Each number is 128 + 32 x the weight over its row's rms, rounded and kept within 0 to 255. Layers, rows and columns count from 0. Numbers have three digits each. The size before them is the row's rms in percent of the matrix's.

# layer 2 MLP down (transposed), 1024x256, rms 0.192, rows 392-446, columns 128-255
103:143086075116164108168159149096114109118114117151136125156109107098166124125136146117110158108138195121198107150165118130115111158148105172065147132078187159088090105110175124205170184121133161156133162144147177093169168076089167149109114154074209123139130066151125149129123114054070099129109061123151137147132168141115125076112123208101122090106135141134129153207139124076061128155081
097:155161138150117129156157178144189149119129061158113146164098173086163102068133135147178181148150117138109153146163170104182145114166095155085154171127127056116106086125153126078140162170120104196162139100068107115139136124125113132146138161121178101123131099097159149154156185101100141083146171101133096184125155149179097123135135134189113145132116157139163151119138161083136127132102
101:110132096091118110173130153116167155131163146109109174152134130162124170139149103184197194114134108133104126113110157110121082083096152128168078143081128069161134150131168143108124175136085075106074103128167132094133101115142103155127161172129115138096118105114114133162102116145154092137136125131127066131130105107096129093153137073180112118160112175143096140101101143173116148122137
097:189123062120193176110149071158082122139139162159157136132090171173122127124133188133101117149137100143142146167109144189142124150117127103145174229166132123102137134125162118074138116155142075144087118111056094104078084123160081178081186154183087082135077094137141178133095138104145171097122119078129151208147115151144149118138106196129131175109061234138142141154121150102094123143122
097:079154217136144146129174118103150115088087169105164166209139131104122128134167155113116118140128084130124156184166123094109183119148095095144118097110136134107183118102141101129179188084168183092143176173130102172135156137155142107133100094178060098161114069157180101120112079140087103125136099134112182101133134148133117124057114094182131091133148097178117075151176095150173120103103
101:150148163126144098122179190037180108151128051126122184126136117086160170146121091094130110185100155118163131135157087055122139130111188158133129112128120128107137163077108081166149132091126112173118151164124163116128101126175128152119122113126192126123107153095080121137168088181147136092097087131120131096111158168119101142085165171102085114101182150148145108120138170155168137081118
094:115101089163125138137115092123116106143118070170124104134122081138108083149139178155118152107128106110172085085125130172138189075119188143112104115167101106103132151170107152114176080119167120084133164226134094140088118179157155107224154168093148135193129095155073101071102195116126145158151147078209150083135084172142135147089174103126154134131059142119108117129093117105155115132132
109:129136107168175145179105237121148098129138110152095124117150074128082128118114137153113124179192107115173182112125104125125126094168097148099164111160141152080157178170179174175159137114168154147075138114130067151116108068135142140125122091083157121114139130059109131207173132131100129129179087143153131176142048134123085163178189089053093092090160074087137176113151091126153161138136
106:104117232109159144113158128172091200178094132118123082157178119119158096149136118101154122138148133119111105151140125165143153142062173130143098128133144111088119145150108175120039106126125065176178128140073114084133120190141109133176158171144146121145124115119089112126117150135135097090155097149133136152119130111132105153136198084123119172161124141134133108077193066155105177063136
092:116173099126068102179124114094159120142092150179083118075149132090142042114138151128115136147070121092065150154129157122090077140137152062143117128095159107161150130135038135143129165112133156142140104071117163159126138152143131085117162125134107061168085061175150143115177107170151138158138124097130064163150160123106171125153162132146105121106117096124114162116168105128178141096086
094:147122166118159093067166141176117132070108133130091095096148134100132125180138112128207194158143134144117142146154085138147084068142172129118084145181166122164045161163118088093094099145142149096090109124141160140081133101108148126144126093127176120067172102147125170134098111148109068219139109119099112170149140141158094160136137148106124121158122107100122160180191172123094186117160
099:112148125120123175130107155117189044112161096174042147155116067122186129118133068099158096125152195137176079114101152149156119131126152138130109154083051138080143157146141113126127118085106172113100139130176104134131124116122119076174070080098108120130134135118202147112131106175146111182144156145124103070111133129117130114133202166183093169107114133093094140110163073142097132079109
098:115112105091110208126108098167092172216092060157147104029144191108122157107133107154173155188177062080098189191140112139116115137121144178108136109152111097154078133126169135062169119108102111139102169174156116143121161077117109144109162134095105127100138128136128142118179091094180099141136156107083143126108189150144102123100081132158069137108131137128118193085106107131130109185118
098:117125138180156138129114133130189069134160154131105138082049139119128130142109182149093118155116121110106106072141169187182094152117136092106147118115155153158142138160156097129129204188157145157168149082079103161089115137063179133127112123138125099133136194056109154103129113116161147149144158172080132158121130125137134108128103119037192138116100104151120141167125141154170135110224
104:093133106143119105178117092106172092086176133135105116082110161135142119174143188149101082099168101170184155119125114142164114098110138178161095132136148113162146129089147133145117126134104107060102112149109186114107159085184094139153093147087184132166106127131108079141105031146104160095138116174124116080146141147126168138062143182053130153158104152097073134168087111137114091136087
102:132150100147147138119105138110141109139159169174110124142097149115163162105126141087139121138128159136106116134133171155142098123147088125115146143111173148127153119178107177142134111153179112078072134029154079185149066154145152101119166158127047156107088137109098147067128141133113200084158164124126131206138115095135123077130130098142100108075119168147140112167109134164127114165110
106:152125091172171180120141101089104107106052140107160125135132106195147134154054112135128108111102133107164113077154066147153119138152186059122098092166081143140105125096131144119158107117083154127090104088138106140100136177118144118122102111120123125096127141063148091121089127099157131114154120142172140170159151169097142149107169188173157134105106131089114143170103111149138130114106
096:112151168169111116101105098140141210171137111120124088131127129127150160118123158172113143102172101139044153083163152113117076110174155127073122131177109063141142122181101110126140119192038056080157099161141133103096147111135156124093184149159056055104124093132118139112140153144156150173098139115087059152136128144149109153109129081135140090143159213136114091159134123180164121143130
097:212173136116157197107133112125156175154126208093038093151171133155117115092154117111092165130102090149134182170147068133111098093134129143109112106085163121130100087143110162148140109125172146086142086177161095102093100150144180065148116099147075125141117134125108159074113147149139170134091107126085106181108141120078132110106141091162160123127135090159116132165090028129121108115126
098:130122169143123161187145144132103177123061087097143224089188166137170158105131134098105133126103131127108130118116155143096086131121082143173172123128111123126130090146154156123108181146146100160061130094072088152119144097119098116175150120071136158156096135130187187159087185084189162176142132112084076162119086111173147136102111176072160157121171136124175206150153161140108091119126
096:143161135146155104199108116143135164106103094128108118116139070172184110117155131104096093142108098106107156173097108106114147109078069110114151145134138133123117181130118111136192111148165153167123129131142063166111140092097089133064107146098071117119208155187131157173071229143124115135087168163108183111162171112198121087158154161082145113161134161133088124099080135159058133143128
114:125116051124109164100158154151124117170166123112127068134167159131143098107101111075116092163108114140102139060111130168168138104044143095133079109156169130111116134090130118174197085124105110039092088083149077118116072118192144152158105108183201148148044063142152129198156111156107138176106141102081122103175133108188155116135100157135182141176158115150140125174152128110117124108182
095:154116117142052099095060089075170086146182124144146095133128125148100070112132136071116156091143134149165120148118124090153116135128186168089108156099048146144081131078139072076130201132104133152122142154131172180135091092155135167083094126191104120154156129133100151116106145121134168116172116114092111088113116164146109156127123070088146104155173118140165148126141114092155157104160
099:114163145158192119135093140142135107129174158146106141181111093123138125157090135140168152153094161134107133096163111125060160182133144158128110085171114123152168143129097174128083072124165138155147080116146012137103128084170092102179147069124084125094166198157101107088126111097128125116095143104112128118106159179143117168135159120074126120096069089207129142089110068082170140147152
105:127146111163117123118127196178173102096146109133073142135129130112145172160126213099122129128108158162140108137167144113076104176109155168142131165088167130199186109096116107171145107133099135203137136173141191117144118164146114145109099120125102119192158113089160117147180125150097133091103113105150143150124135099125113148156108121120172161063132111088128083069100141141154114149111
102:092120161092164135089128073134096135152097042116150106189113130160097187099143107127056153062117146113179100122130110146095162126112152155121104067130110109134112084108122133145146195132147110166069155117102127129166113124175181094087060134106116140154136166133125138184108072154189145141066091109145192169096127137110096139137129070153056144144201175155095162097105086190093118136140
105:102112115122147119143160156112091110116126118151119215138110092129106117131195155155161104044121134109135106120137152116176097114111145153119139172145138125156108080176123101153151161158201152128075157147158106058118143148104113147021105073138099133113166108114093109145128216089091123092139109203078119099177078121147125212124164109094105135180081103145080095096112142101100084107137
111:085160132115119135145144153060154093168117133076149157076153181133137126160141139154096121148094127151112107176060113074113090196111167182117129109079128105128139180113137130123123086156117132150088137115159135115117161081169139093120157119121123130115156118114126111132095093115137105109136062135149152133107116137145156114100106098136074123121067131133150160193128125117140154126146
094:166141110114166093084142076093100117131149088082170148152094141151066092161163150106062101156127118111182111103133159111167087149144091152151093157146087145046167178106123198128071113112079108076092130149068141084128132115145121144153118135159089085149125154182149142076159160136160107094098117089141161116090074116121199161131186121101058101133092107104131150196123134153203147175140
100:117142225139170147138117148188148085092132127137115161100082132105111117101124103105127113174104108116145125086076163121092104118098140150119164117128171152070116182133166095093093162112105113078133101115108097177156120166127103123147168065142119152105145103160125122162143144194190170145109054174132146069093156127120096157104124155116066109151125148075140200141143107078118237129177
095:176132141063099145131093137171140103130144111093124141134144116174186103100150122200057148070141114104116153114114102141059101054136182083081091150088156122124122119168103083147165130132151144126130153124116163132154084118118099148106159129072111103163173097142123122138076065154080158095125096168195108155158139163165171136110135156167109156145134163140096158122120153144123179111126
100:145059078117121202114114134143141084115139101174138115089128146156191099143143142145099136161151164142119146114136107182174149118125123103141135127100130102056139115129123077119182119122121154123149148161124130119137185103093133112140111127095242128094178110076157129200118089118107159156146095071061168144170138093108121172101139182114196180165131093184110129115128100153131101130123
101:094118111208128108056114119144099134146121134137145181115114132118084129178097107077142134108092147116127142088130157142197100150099155147109199126193131145105097134151153166143183122144136118155147107041113149181092131128126121153103148120167150114087168126084116104102070179104105117077184187097169124142109101161133133159107172126096092144093136111109147173163118137122108124116131
095:145122089156166205145127071073174128121155118119163113143123092098129117125135174091092106075107132136128122114146097074100080107120141093114118166160090165148112103087107141171156128139088106086099142164191096175151161094058131112105131183139089140127142078138115169202137099164139105188126071096151142122152085143149126119209169150109160096079136137116135160152199125156107108140088
096:133077097128144108110160102109080101156159107132073197182148132114089184200129158176069139064156109156154102178051179124166158128144076139155119191153099142174124128093128126096153184131074082147132184117164087056117184123136129132138182166106183147115101097187150150114168109072139172099097121116128150088050078125070133119101118117191177183124114094102141135106148106140142133129107
096:125173167138069147146154102101099042097142194078166117195108146162156138112147169155109144117114117111076146104170158130110113204145151104090122119113122128154102141127113094064122177108056105172159130112103137087141103111132098107135171160112069069128120158118112111136089088129125208151149163107091160169109108086098143145078136086142155082071156115144109185102121120144153116147114
092:144159149129164136114129061082109146189122097148084130113128152099061202160171148145081109100131128140114116157137144107085201154099122141093104128078154147204111157129098082146099181159124083145147133149082137146162127114112071120160126132164126123099139121119121161104137088143127162108065145175160076087094093148122100092104066100103137091095152093128110126113119130083105107102122
097:102142124141118084161151134135131166133121174082103095141123124099145118082118156108140114144130156153140117090164147142079119111061106175137137148129140146148144163104136096163103111125159143197089077143190156197107187135109149170126110169093123166135178215088148174108113117108134124146074068106183158145186118124085099134125100181146113179116130081182121130094107168128089120060123
103:156162130112068126051080180125086132127160168163194176141118148186133101178129135189120167148087140092117150175151136102158103082128186169130078129158104160084094086156131104108121175196183129133126153141121133087155096133123183097171129133099097123060106199147105165153129083123127139123145118134143100140098095137135162149210055099053193087199106094159138137160141179111138137146098
089:082171159129090132084046086125137208095094136144103126119096153086106124080149122150147123157100181141120078176208152150151149146072183162140129151135096119139197086162117089085149094173102130118187123111115156136177114090147065109141129165117157131118123135138147094081146115125082125109112124093082127093086187080108139239125195140152130108127161103081164107122137146141136140159126
104:170120127093124108123108174098067166101144118086149174110090219196144211129113154090129099156082115146111082129122110186083106156137122084118077158144215121106167123081175155081110066135118110119145172141147122179105154182131147161110142141150110160120114141121110166134118125151087084180098188105082133144117165165086128133141153099124114162141137192080141073104123101154129071094068
107:091155181105171112066139135128056132089084118123118163109107197084090176135144110130116146159088143127085102166130142067133129082157176099157161166108187171090147090156166092121133075129085117170094182089079149173129128132114100110099155164083099124126176090161104168123099160099129086147131107098103091167120095131081143075147135163165096049133120165102061101147132164104189155108146
098:128127130156121120126121069084056153165066141161154178159109154128103115120145168133167190144131164080114172103109078095128136116171078154131098045097106123135169163081076054120122156107154094180179061178101095071152108115178148173145071167152150137147142101154131138093086150111160109139099147130142142125142111094145163088129103056152128201179087122130162110103112191137155079147097
089:158209111081170164149073139124124090056126143171043104197114106086093124107127195187136185146150124079065099134135126112138114127171119197101120111159129123144108192078113108082130081157157107146105091161149152124102164118196156150100095146111104171113104106126102107126170132114159097134166147100133111131106162111146149125159120101144136140132156171095182090154136139077123128102115
102:134151150119135138116159143211159118170178152107147123110169121077101092153148190073177160101163100120093134127136124167134157160104195138154128127105121101101119083121086197170234138106139119099142106085132159151104147169138120188150102139128129095208183116127179108137074087112111127162144143072143131116160115114117111092129188111141088176134162204118112168121116098107133125136083
099:117130092083112131063190093125161104147137153135142126141144131136109120116126084141166136151134140144113185178072157116083143120168129124093139142058109104118158052159098137116123146146158125153085094129087110130135122183114111180061099137165147107112102143128156166171104128135157148134100162146103158064162107081131088161084065140190187076105146111169135116158177151144088189069130
101:102133139114108161111085130124076113150087137138153122104119157110109139150098156130109122114151109172137148167122206074132178120098113152175154121140155091131142162124115169133140143107096143125143123106123155156140086087156108141117120132115077176162050129135129202159163154122135109107112146130143198114141110175108190159101116087092113112111110124101095155101131122162114171123113
097:117177104121093124204152160160141136096095149127104166165075181092120078156128099067139092139113091111134168104103201134139168165109161105132120113185082125093094132178130146130040123146084022106096111134118114090133160133124154076140157115111131162142137135141069193135130114074097135139166094119103160133138156101197093193137137108180117185144138141139160145121158105105183119140140
097:079132154151110184132150100163057115095178110167167161122130129145128140157216104063100122097148089088096051193089142066108112111109108142115103150112147117084138122127170220157166166130112079115077166147125083164150147121100128146091086172133121110099142072155135111144145140150145075157137121161139142146160124181142156091153145181136093107050146132156141109146157114127187149087111
093:191202186175213113070147130153156132128123091138141133151115147080136139115139141113202157131172186126146194110175118097131145115130152168093107089091134117118042058158120143083130131089079114124170118111165086122109134125082149156144144183151116081151166150102062153074088118137111189152134107096166174142166164144156126150140151078160069066101161183175141106124139161126107093104126
102:125116112109180124121145128069146160142131187096167105117152154128145103095131161076094115144172081179120097050141149184049081166100084072113095110111106135112125106139151096171151113138150135127193096222085114102118122128161127152133072134114098140135144160118089064139099085149123090167097127137103082160111125104155141090140142134142111159152074084119141126169136125173152120093102
103:148129126117056193166159139070093109099037127172186147140123143119101068116123162174118067075074075122092125122140117049110138118117184118123144146132156155104139106190091165122109102183170092115086162139113151127148131127124157130151154113104159171094130085122107154107109056128138136088191133148101086117127090145175090153121152112132097104126131207086120101123121118152068155110147
098:168137137150134144120110205139189121159135162148149132132075136164157100154160137111074093103145171037111137173151143071155136133161121177178139113145096124125108095152136108120110113106106104150158101170144135110103134142134105184146129114143107117111145064134100093187086137111112155103157140073172136190145150169187095092090185157115140108205130181164127138131088101113157137132105
098:057125152157107134088107165073168153099163146102106140116157130118162137150109164117159147126187119115094122133148073172141185103130112128122136130117072155105177173116149079074111163100125229141088102121161128129153143130148122158136127115025142114086170170066115102083117127066138161132126121160059098127093077105101126146140141131082157128129077166191112123119091119142129176125108
093:082097093157165092158161158101137115130153166154158086118108130090101146165063220133124190098117106135113174088120162132098105164207103145093130085106078106140136135110159131086129146161147108169150090129071138117125113148129050173136177196108175159147061110112144117139130115169064140117146175094116135122125152124120149153154148137097135109159076135168151107168095081137149116128107
# layer 2 MLP up, 1024x256, rms 0.263, rows 393-446, columns 128-255
096:134120101177131106126117088112168106153160168139154139124107167046101167126125076151122110126113096122098082117101111183075181116112113151110138101093167172146121132159173134174057018155159120146105144127180114157093102094167138188170124101082170086157125083086157047156088088166107108065165140147109155124094152192189173136138117204141160166184178118139146140172156096101120119079125
104:152140097167168154188116119127104160096139148184062072139116136115074185135115139121091125138153152123124129117155059060019170180183110132141101138150136141114145095149104173103162092126153105152124166130186111164152166161130192126102093084140157110104205113130143155103112092056148117131170116100106170136113145120150079164096091162107130130115130136090130113141141130106117171194137
102:104136107123069163134143111131134144136129141098076158094133072088142082087092080112154096158074087091101075106099071113101137063159105143152113154113187113173117139124102200110124075119111193156174138135165135126168159153107152070129117106119169134161138109132108117149130050161141124118097133094109110160094117118112109201081174165116145069109105146163176141119130159073109141120113
094:143130098099169146146171110134109129073165113200095033170062137164103090109103132116132154186115098160105124153110116179075141145101118100190147161113109110104080182141102098166156125161149128089099144123154124175170118155169109116128138157198176149106167111127096085076191158125132139067103122116114149101112079098160124178154138201131154092123083158118125196121106135107089146164149
103:113149068126064188131080115124169157035164122089179155110157192156098131070115115170127094139172131135146128102108151160112113130129151126095108146059100114185171100137133135144157173123121144135087110200176090160111111078076164134130117133106050171097105097119114114135069157129146079165092121101085091116144125128096125156146156173112140148081115119133136141084191166088122184137150
089:099152134129165153090087122133148127124176114133177154041130127148169111176158137124145111060128083122096162206120141120158157148112152108105072116136136166078150118131181085151148085149120130144095108145179167135101127091068162104088122183111151143135097108153180151190156110147134121104116164133096152170169164130099121183173206116157110097106132181116155088178139110102102156129184
113:105163103147085131124105105089142146141131123163141118141095146113138144116129103140137126151169142143171103148111156096128090152142136096192101131110136087149158041136208159122195074107113132094166074132152193129116118126159132149116065085109125173181157149137130146116132165152104119127123089120122073144150147106164134148107176157101158217130123091107135143146156152144180121116156
102:132144123216148113087084079136124119106125130157114151112126209112118146102105110116134044078092144189130098088170146110113169173132141132118111139088131153150172122093123154155175177114163145113132145160165178152099127120126139118113134129111141169125097139115157133159101110152157094163076116153129093144102197203100192129084127126104100133168156148122135148061120109146092131107157
094:172132126091100131133150138120141122120118170108133172139151109146074160162163120129122158130215102142147112125123172122163062133139138174106161115129120143109138088074102136169155184174153089126164123148104136128111151143161164092184088197103127146130135130099151152204149132104116115124095113178096133175083125105110070088164066143081126150120091108105116141135165070158090160160182
098:089143119081166111153101164162132114131129095192116110119153084122202135115170113142066124112125148148087173103176113154161183122129119087140162103133111146159151151098126159150181182153129177155065129137068078109155172168114135110127138150207163099106081121119103090094169110111099142146110105144179084127089109095084155107124175111118110174098127116095073137110140123226096079115076
103:115092122135124120128061090162078171080159111098143079111082130079131167130063147049125094156191123101086126135100096153174193101178100114154132163091119083115098127104081161153123143208124105078136144136103162192083155093132134102159158088135138126153184173140148131173127180131114172124122079091154127112150176164188113146131074131120169118092085138176104136126105102104122078134123
102:146138178146113094079174154176143135069139121133167102135062091064087136115153155116143079126071175213089161116082141220092093117139072069164034151121144150104117101113105081153134073164157141099103174093145116136144124153116152121138105118144113174188123086195120116136132079112090131132117080129122112077107113188132141106168151151135154109133128162136122087146114121138119139036149
094:142092117031143095131129173091116100108106129161173078164199051150098113161124146129150183136106156082145092121135106212178086051122116179148094133173125157090144114169128110137114130190136166135128166151174066120171127085134174125109120119137159124139121094142126161111147139094145113129139134100169096105135134127144187165208171156122045106069152103105114130114126152154123144121103
110:154149109084106085124173144149116144221123190073171113133147131090166127074114152123103165170103126130146112137155130168132186149106089105110101169147088111109150116102113080100172056160164133169107151112174100129151074116059139117095078140122144108157135179131138165113126222099108126121116097128129122102139146079122144116162139194157129166162139134127136165212150212196047203126123
096:151102093079186100120146057135131109157114143101093099129108095170087128187166109122152103152145164116107112108096193164154128150091142162167082131146143163095106060059136136158090134138130153181147132170155145169085089136154180138107071107143169186149149130127168102171110174077145108120145114114131138175132135146162155117120150123128110134116122112105084112108095114110135133187175
104:086111130183100128132140114125106055127148130107077135124145131153144161110099108161106103120172127106139085243151159114178124110128185081140195148111159107105182106130097136143158098177150128173099121096135058137208148130178107163161184166089059140139110158175165081153139087103145137156082201150117168173137110059140115132134124093122131130107111211118114130173147090152144165142105
095:167063140148118117196086132122062102156077156050133158094149086115125128110132137149101126129092169165174096120160064111154164063134124075156077122107146113123166106152186125185150158100105137123160146118120144080114078123074188104149156163114154167140157146154085098168084152086156115147082129120160099136075185135110141135140094139147142148160165142144098076124090176094127161133178
099:077121100111141159135137156117117068112118145162139187105133117113123169126102123138140100148163082084151106110168081167125128078160102087105150158132069162183156079126083163113149142139096168095095110181130128097115164107128203152162132167122166043113147083170140119182121095152095061138133124083153131115187105159147102130094122117108136082077063136139125135114166140166130112126190
104:096156144130128122097080127160132085134194112211167075102084112079145109121127082120135178146153126200109141100159152123114134102129096139136126095161123146106137163123148146167105118121117167148097149180132128118054094124154126136130105139139173097106152153120118153170117089209116138111099130151126149091143136156091110171155147136151111122207128110110109101156083153146152111153122
100:138112142057155129145067169118153107170116102132123167103172147139120061129164134145141154136151081157178091142121147157176120109072131119153086088061188166162098180136085174141114127171201166154090119100132127129113067160072139150157167149125106172159123143120109137081148088159060183144134103039143127150141097106122134092122114135160087128076105089115137192156148192127166106116114
111:165202118183097120167134083130148069130113174133103103067111130109193183134151089152207061083133110187132119163101137097090198110134184116118162163115151158133138114128158118123073131232109092149158147113113104116154110183158103144120075130135090070137118220158115075134149101129134144125143095086136073141111163102113149134206109156128080174143082125143142076106195161134123131050096
096:166173125089128158161138140082102064111108148172064089200101123144158106124104138152147103080123179123115105150078091154133148100199085104148117092143140131122143149157055127108124162130178169146097151082135084144162147126156104128150118140074207131127109123168145137122100075118111098059148146142132081124104134170100140130156093100151136160165154130139143198070166143160175129131124
107:107136157212095157109127127153146121177132124133108161106116140151130128155145119106097092068154209106186132147183111081084110154116108071120075115074133112153120150108154134145129115107147117058135127140162153192118089136186100147090143128058115163156080146086142119161122173071122163166149057130089124141091099160115143129149093114179134136167163119074163071101115130142148131082078
104:078146131081141047176148134096121127131162101160183119115116135096118104171128124124147172142111098142102155150133181136127108139074146091113145177108126120148103138158110135172097166103152148047165147138065100086162176128089165122173154114161106080096075119137115117122131148158099184124075131194119143158122078095130134104113091153115133091164111201156104110130115134134095126113132
100:094117119103135110136138110127127167073120093182134151154146130120110153098135076147102136161127101120124092090205069132155143116137123169106156150155092137068115134129137141183121071125100127121147112137105043131070130139168124145141130138074158119149097085179112138193065089166135139132117151110095125120158105147104088103106115109089124083156155150154141034170132199083130146106071
100:138109103140104159136083106142153180110107112136206128140101093137068152111127082116159178129093125081127107138114109150143160088130142123121134194135151134092107194116117111154077134103152119161108085167137191124150107108132131158126118128075155113176143141099142132157144139185191154172132156091093177139117129204127172142124093204125083085132087141124072127112156104080155143157142
103:085119183081081140106152083118140119136137173097120140145085129110137130191102115085176111083106116085173171179177093165216169189078140130142154084133109127152075080131186146168127120162121143076175125118133082145110113168135069112168114123156136081119116175121107104155133084145175140137119113151124074136175171082138090106149108166118137146096170090078170145108139161103117165101103
103:111114134142151198143075133117114160113094189204132145128144172114157157096116131121098158128124160143050140142095078115063149087179148072129163058103196123127128105177055122114196088127116120157088143107200125188120129149150109070087168104133110112108134157147122124148110113133124124105132107151149072116167133115085129125143098132155124192124109133136173154110158122071092147119161
096:113079081142120148141154128159148116082139147105114169167092164085131116160132128113107151133156145136129157144114158122126116108187135119161060151091081109184147110176106109143173114131075129155115191145147090141109144124149123240182090124135118155091061086144098089199136172179124162074137087140178177113088135101091112128132144147168104098117091150168127100056077098119158159129169
093:115157195205121128158125107104100089163080137135134135110099167103124117130100113124125124176163093124158112155112119138130141177025167105115116142183116112149117144114114187130089084130208095122113075160103116188162169069079145166116080184125106135084111096155141154098210125105161128111146094105100111121161107124114143096182114123115148121086167129093111167163098195161105151115167
101:129145181089098137157135106099131103190044136090142129082091112091103171078099146177125130131097142074163112161120121067095051160132184181087168080148133107155154192160102137098150139159141095102161169129144181108131127145116092121147111227115111157101102217174088105140059114098160096089105168126103158108063105089128102119149177113073160146156145187125137105123164084132091166116102
110:139167157100141117119166184118111106161130104151107144081129096129170105124164108095112158142107102175131108144169099185033154092116109176145118110143209113149119201093030134090117111178102112125152089155105145170107124164131107096167168104141089100145121109154121146155137117142154112083104136116056121136141139126111097081158108129080104097134127133103126124179123086100094164118161
101:135131091104101086060057136121113086147097126148152161115151098125165118116108089124139192092096125122154058110123123129091156149111112114147118115135175168095109164122111130138071144123112133115099098234090124088176120117136129075096119086137149106160163151129134130089071150110092121129140124167146114089097094083121139134158048175099139167136155183132118126147116152095133191121175
101:078129080150119120112122175191169140150124109114138099124102132111187092118132086108117104159148142173153158144172097174129149128143136109175111110156183121131160145146126113132135093143200161142198119083122165170135111148126155107087047083157068150108096172138130172104098207083148141161101150133154085176162096119148145154159126168085072135122185125099112115179076151142057143092233
104:120069102156162112139096151174127111175119131148097162070127093107138079171076142102131179136146069093164168149044071102095116121137106136151149110078105131131176127106128199182116120156087160083147133168196102154040077159139181120139085083142128128113132123174140127082144168111126119086119131164156072085112190171100103084120084140142102129174067125170142105119150174163150102129059
100:116136174117107135101083161099129120115129126144174086126153077114173090064105117078136157143140124127099200114117145178185150093160119154166079125110113058039105163097058121089190142107137169114139182103131118124124193133150162130095122145145096142169163186150116121156068172122080086173134105097146128130136216084083078098137163124171094129151137153080198109138126132112118141155154
095:103232118107153120088162137099149118176167117150188112133156132106127134140139143102179086096118106163094170131134086106106136080083068087099086085153011132121152147151076112170169181140112106128135130153096108099183148086160078093102109084163126152175161109168033090135104029126128143145104052107148135111098113118105155160162134103087087119103063150086151152149108129094106157119145
099:111119138099128126082089134151099171117130122094102126109129180086122153127126100115112077071095136196132150135083093154085089170117117146094152187171145128165131117162206184166148198117143214135151124126107125088109115086105165110113110105159128119111123083123181136132115142132145051150101155124078176101107160156192113071108127173122098127140185151081117134110133158137088142177149
102:096118098111158112095123152147149076121156148107209192140055082144153149167116111123142177141159080140121132105136157106135092146170129090136076118107139155138161158082097116181089194098092113128114130055136139122102116193145132153109114086125113113125132138080128143171147094129119164144117141120167131206127088158081119079155073132118065124126077173204095146164109052140134075086143
106:113114181139116143093168051136166056127185132167188065076174136168137136132122112127190157129147121148119127162088195130154147119148150151094135119125115096083105148153093129105117163164132171125118121047139101118085134105110199136155136125056112094034148155107138131142142175147186151099130087066106137156118083126097145177098145106121165078103089139166095099174112137123093175113118
104:149130063132141081085120073128132105157138147131090122114147196105116124181123127120085149157126125123095163123134097121101148123123101145105112126179141159107117109124125166187160082078208153150124123125173090138119138135103122091130091188133171128161105102141147092182111069092101075076117147126132089142176224129154096158123197166049131135097091091088111126144173154094151122130126
101:146134153129183102105128110083130106099188073113121143103119107198141130138164150088134118056134135169100157077130081144163140167096126153089103109137122113131145100130144112157094108141166116116094131111144161095122126151097116138148137121132095109108073169117140157149117150111158095144105116083145155091130076066190135164147164134083022076153171112107087172174104112136146130107125
095:104075161135129087126145144079098131107204148129138107126179163122134106144159031063174099115111090107148141124101100147122133087091134124106108137090094099178163151115158101131074151134103106112121167096037113082130091170114123084172174086135087128099121148113138100083178173144156125102096132097099153159117189117129136114136102148086215119120074071156142118108133124149179089087167
093:136112085184112123124133154135152152154121178143066167145118120152138116133163165122080098084055144169188144082128099144107160139121106132130142103195107170126150101085119131138131122108163198151146110093169055112199118179141079188115171079141161186213103111098119143119122143113149195090072079135135074119161179175075151131130084079147123185110162102110059120124195053140139096088148
101:132050104162158137160096146122127135117176149100060163146152108126120121149085122167107110104177071143109114092177111175154143106121131116132132167138082160098096167096115186137122144108112132212082074199171157124073106097110162110168152091119140182176104147129114064133124126165057118158148172133119094143081125118109135104100115124089127129148159208127126119161083123098161169124097
098:146104112133165109175106167144088116134061128073165112194152138169100094201172123138096096097079097047097148162154129149180143087037157102101104120113122129123175138099126126108166136122123132162077068114151119150126086107092137121164093146113133175119099104131144184166159126082100173095143166089138160149119127150140149104111117179116164140110147194130116171119166119108129150142122
093:116136043095114108106104094120100110105168134092112096061120096169137127083079095125133119127156104170109123161127122113115080138144125172095161063078174172147150107139097143109106142114119208146126167083147098151109122084130168144134116136096165129143161135110128148076140171159069094120128136103149138135077102110183130117098171124129157178144178152139104106124101170132156149154103
097:165124101149154121165154110137090152067104140103181007067135158122170130151058154147131126144115135044127106124114136117136105157150119096142134114129132068109085127107097144187175112067029131164136170161109082093130146140092107095103163141093071115111119123126146155208095141123156126125111165164154111176142126120117121194096135126140165127075167068215163111143142094107118121069103
101:056095074088115152149092122145078197161151132166115097107139141162158143151081148136113165119121077090096081166123109104122151122118096131077149146171119150130160186125162134154133188177123140181079094158111109165148114156143079133114115110133133098086097104153192081133204088149133092064128135141156136128118075181107100108112115088110065145167073101064154165160120140131142154137148
091:107104180108114122134172153110158083140052168111121122149083094076107150186089114131124118055171187153166171148127139120117143142142091166075134166111171122182091136165098132078127097119177153108164205119076116135123156126177135156124107101093164080085118166153087154140101132158099130086116134115124160144140145097140097118113150167126092128135054103147135131071166079124112107156102
097:158073190165102065118162091133138184072155157085116152179107157134108170185099136123137142081131162104146141117117090155099150137128120116128160145102139102149113097075146161167129100072126144111178156116117141108145132120092082149158155101149111050077153202151139109117139129134090083187130129107137030127126097149127101128170050163141153153175175073142080128088177126077203138177067
095:162127116122168126153157116125095092138126128165122088078122101113138124081187132096147110138099120198130185128112094130170106072109113046116136205071120118157148122192177152139146135096171121128145113109137134104187149153044129039156114109083147090114123066156174105157099110104137193155117132149108119137135109072114194122117147119168168139171158116089112164199100097177098120130142
105:128129098113175108120134126118144175151154090149067139141129101135162130130150143143129156118096133060098153084136144134174139103094152122102160176155162156103104144061155136095143087129101104069126105148105177183145072112175118154158147171154185119126120106232185080113087143205123177143072105121165104060124122143142105093140124116164125136157149170143155140117148120078097141119110
097:105108135130073129085125099163086130110146119040141111113121139164096066095168095138106115108134123128150153108159069121073136098100105121151117109160140106109106140105126126157122049150139202089106113127144062086170112146140167057151143071067103145151166088182091127148093127111166199175111153138145148127059146157154105150123123157124122146071121161102144143063078139159136184123135